{
  "d_mlp": 2560,
  "norm": "rmsnorm",
  "norm_place": "pre",
  "norm_eps": 1e-05,
  "init": "uniform",
  "init_std_up": 0.0158,
  "init_std_down": 0.00176,
  "lr_mult_o": 0.615,
  "beta2": 0.99,
  "lr_head": 0.0101,
  "decay_shape": "exp",
  "final_lr_fraction": 0.0,
  "doc_mask": true,
  "train_tokens": 669600000,
  "steps": 10218
}
Each number is 50 + 12 x the weight over its row's rms, rounded and kept within 0 to 99. Layers, rows and columns count from 0. The size before them is the row's rms in percent of the matrix's.

# layer 6 attention query, 640x640, rms 0.0383, rows 221-229, columns 320-399
117:52 40 39 67 61 51 50 51 50 58 55 48 48 57 57 26 49 64 51 64 22 40 57 62 41 35 47 55 37 32 63 57 25 53 47 41 34 47 52 47 55 51 53 63 41 34 47 63 47 38 86 37 28 55 61 51 53 23 57 47 47 58 45 81 51 37 35 49 49 51 38 76 38 23 64 33 59 57 63 67
125:46 50 57 40 52 53 47 46 48 23 44 46 40 33 57 42 54 58 55 43 40 62 61 45 40 48 41 57 62 39 45 51 49 53 54 46 48 33 44 54 56 45 30 48 31 64 45 56 64 59 32 53 66 48 61 74 59 49 59 67 59 53 49 54 32 20 42 60 45 38 30 54 51 27 40 40 50 73 53 55
116:64 61 43 39 48 61 54 61 40 35 40 36 55 21 36 41 49 38 62 49 46 51 54 86 59 62 54 40 53 19 65 57 33 52 47 73 30 43 33 48 41 31 66 55 36 39 59 56 70 59 38 75 58 58 55 32 51 37 69 62 59 52 46 57 18 48 27 34 46 61 21 42 52 58 41 53 52 35 45 20
120:57 60 42 44 42 45 60 33 36 43 49 48 36 68 29 39 53 34 52 68 64 45 35 67 61 50 44 72 48 45 39 45 57 44 45 46 45 56 42 54 52 60 56 53 37 61 48 89 39 52 27 38 52 47 58 41 50 23 47 43 42 50 58 37 57 56 52 42 46 62 47 41 55 42 42 45 50 51 43 34
115:63 58 49 50 45 58 59 42 26 69 26 63 57 27 41 56 53 39 80 36 45 72 33 41 49 59 63 42 54 39 52 72 67 46 36 32 56 53 48 20 74 38 45 60 56 41 57 57 63 60 45 66 66 53 62 64 89 33 42 42 60 45 66 41 60 33 51 48 55 69 81 38 54 36 45 35 45 50 65 66
111:66 72 42 57 61 47 53 55 56 43 55 57 47 62 32 48 54 57 63 68 52 42 29 60 54 53 70 42 55 55 59 42 51 45 32 46 66 44 28 40 56 31 47 44 69 73 51 66 72 46 28 46 56 30 70 68 54 56 64 39 48 37 41 51 54 31 46 34 45 43 41 56 47 73 48 50 54 49 79 50
123:75 34 62 52 51 51 73 55 45 51 44 24 38 46 45 51 23 40 67 56 78 55 44 55 63 46 49 57 69 53 47 49 61 27 63 30 52 79 44 49 31 49 53 53 30 57 78 50 77 44 31 54 77 52 54 57 38 33 55 54 37 53 57 52 36 54 59 68 64 65 61 50 37 80 41 35 56 69 21 71
118:56 48 47 39 55 63 39 64 45 27 55 51 58 59 57 58 39 60 55 58 49 57 46 49 55 57 60 38 47 41 53 73 47 62 61 46 60 35 64 47 29 47 35 44 37 27 31 51 40 55 32 61 58 68 46 52 62 57 66 65 79 76 75 38 63 54 45 65 68 47 34 59 60 49 43 48 54 67 28 52
119:60 47 51 42 47 69 48 65 48 28 35 45 52 37 45 62 31 58 35 48 58 78 80 63 55 66 42 52 48 44 64 45 43 38 45 52 34 37 61 32 40 72 43 45 52 47 65 42 65 49 48 36 66 51 46 61 66 57 35 48 51 44 41 37 56 50 50 62 57 63 50 64 50 51 54 63 61 57 61 46
# layer 6 attention key, 640x640, rms 0.0383, rows 221-228, columns 320-399
131:53 50 50 59 61 48 61 61 60 61 51 49 37 57 49 22 43 54 56 67 17 50 55 67 37 37 54 44 39 29 66 55 28 47 41 55 37 32 53 56 49 41 57 61 36 36 45 59 48 34 75 36 20 54 55 48 52 40 53 42 43 54 53 81 36 38 39 48 56 56 39 72 43 12 62 42 50 63 61 58
144:42 64 56 46 50 52 50 54 52 24 39 47 54 33 53 40 49 59 53 36 35 55 67 51 40 49 41 58 55 45 53 57 46 50 49 49 46 42 42 51 59 50 39 56 36 66 47 57 71 55 21 56 69 45 62 77 49 47 59 64 55 51 51 51 40 24 44 63 42 46 34 54 56 29 42 39 56 65 50 44
122:55 55 40 37 57 52 50 51 32 32 39 40 60 29 35 54 31 48 56 57 55 47 49 78 67 68 60 46 35 35 51 66 45 41 42 64 41 35 36 43 31 41 63 53 42 47 62 38 61 66 42 68 56 63 43 34 47 33 73 58 60 55 38 50 33 46 47 50 42 68 26 56 52 58 40 40 45 37 35 35
132:53 65 30 54 31 50 54 37 51 48 43 53 37 75 38 33 52 39 56 74 68 48 43 72 74 45 47 68 39 44 41 57 57 48 48 49 37 57 49 44 52 54 55 53 46 56 47 81 35 64 28 33 49 47 55 49 52 23 53 39 45 42 54 35 58 60 54 52 43 60 44 29 50 38 46 41 57 50 47 38
135:64 59 47 50 43 50 38 30 26 60 38 63 54 29 40 56 54 38 62 26 36 67 34 42 57 66 63 43 52 50 51 73 63 49 44 42 63 58 41 11 75 44 45 55 58 50 54 52 58 64 47 68 69 55 47 61 76 36 44 31 66 50 54 36 58 34 39 65 56 64 77 45 56 43 53 40 36 64 72 65
121:61 67 26 56 49 49 42 50 44 48 66 58 42 65 33 55 45 60 58 72 49 26 34 59 63 60 69 42 48 49 47 49 46 47 26 43 75 42 29 41 57 36 49 52 67 77 47 55 63 46 26 52 67 33 64 76 51 55 63 38 49 31 40 46 53 32 49 51 50 57 48 49 45 70 50 41 49 55 73 49
143:71 39 54 53 47 57 67 55 45 50 50 24 38 52 49 50 19 45 64 55 82 51 34 60 58 48 47 53 71 58 39 51 66 29 57 34 56 70 47 60 27 45 47 69 30 56 78 50 82 47 32 60 79 62 50 49 37 39 52 51 33 48 58 58 32 53 57 69 68 73 66 55 37 81 40 36 55 76 22 83
130:57 56 55 31 58 62 49 66 39 23 59 42 58 51 50 55 45 59 60 57 47 53 44 50 53 55 56 33 59 46 58 73 44 46 56 46 71 42 66 56 33 34 41 43 37 21 34 55 47 59 29 63 47 59 62 50 69 52 56 55 66 72 81 27 59 52 52 71 63 56 24 52 52 53 50 62 54 64 44 52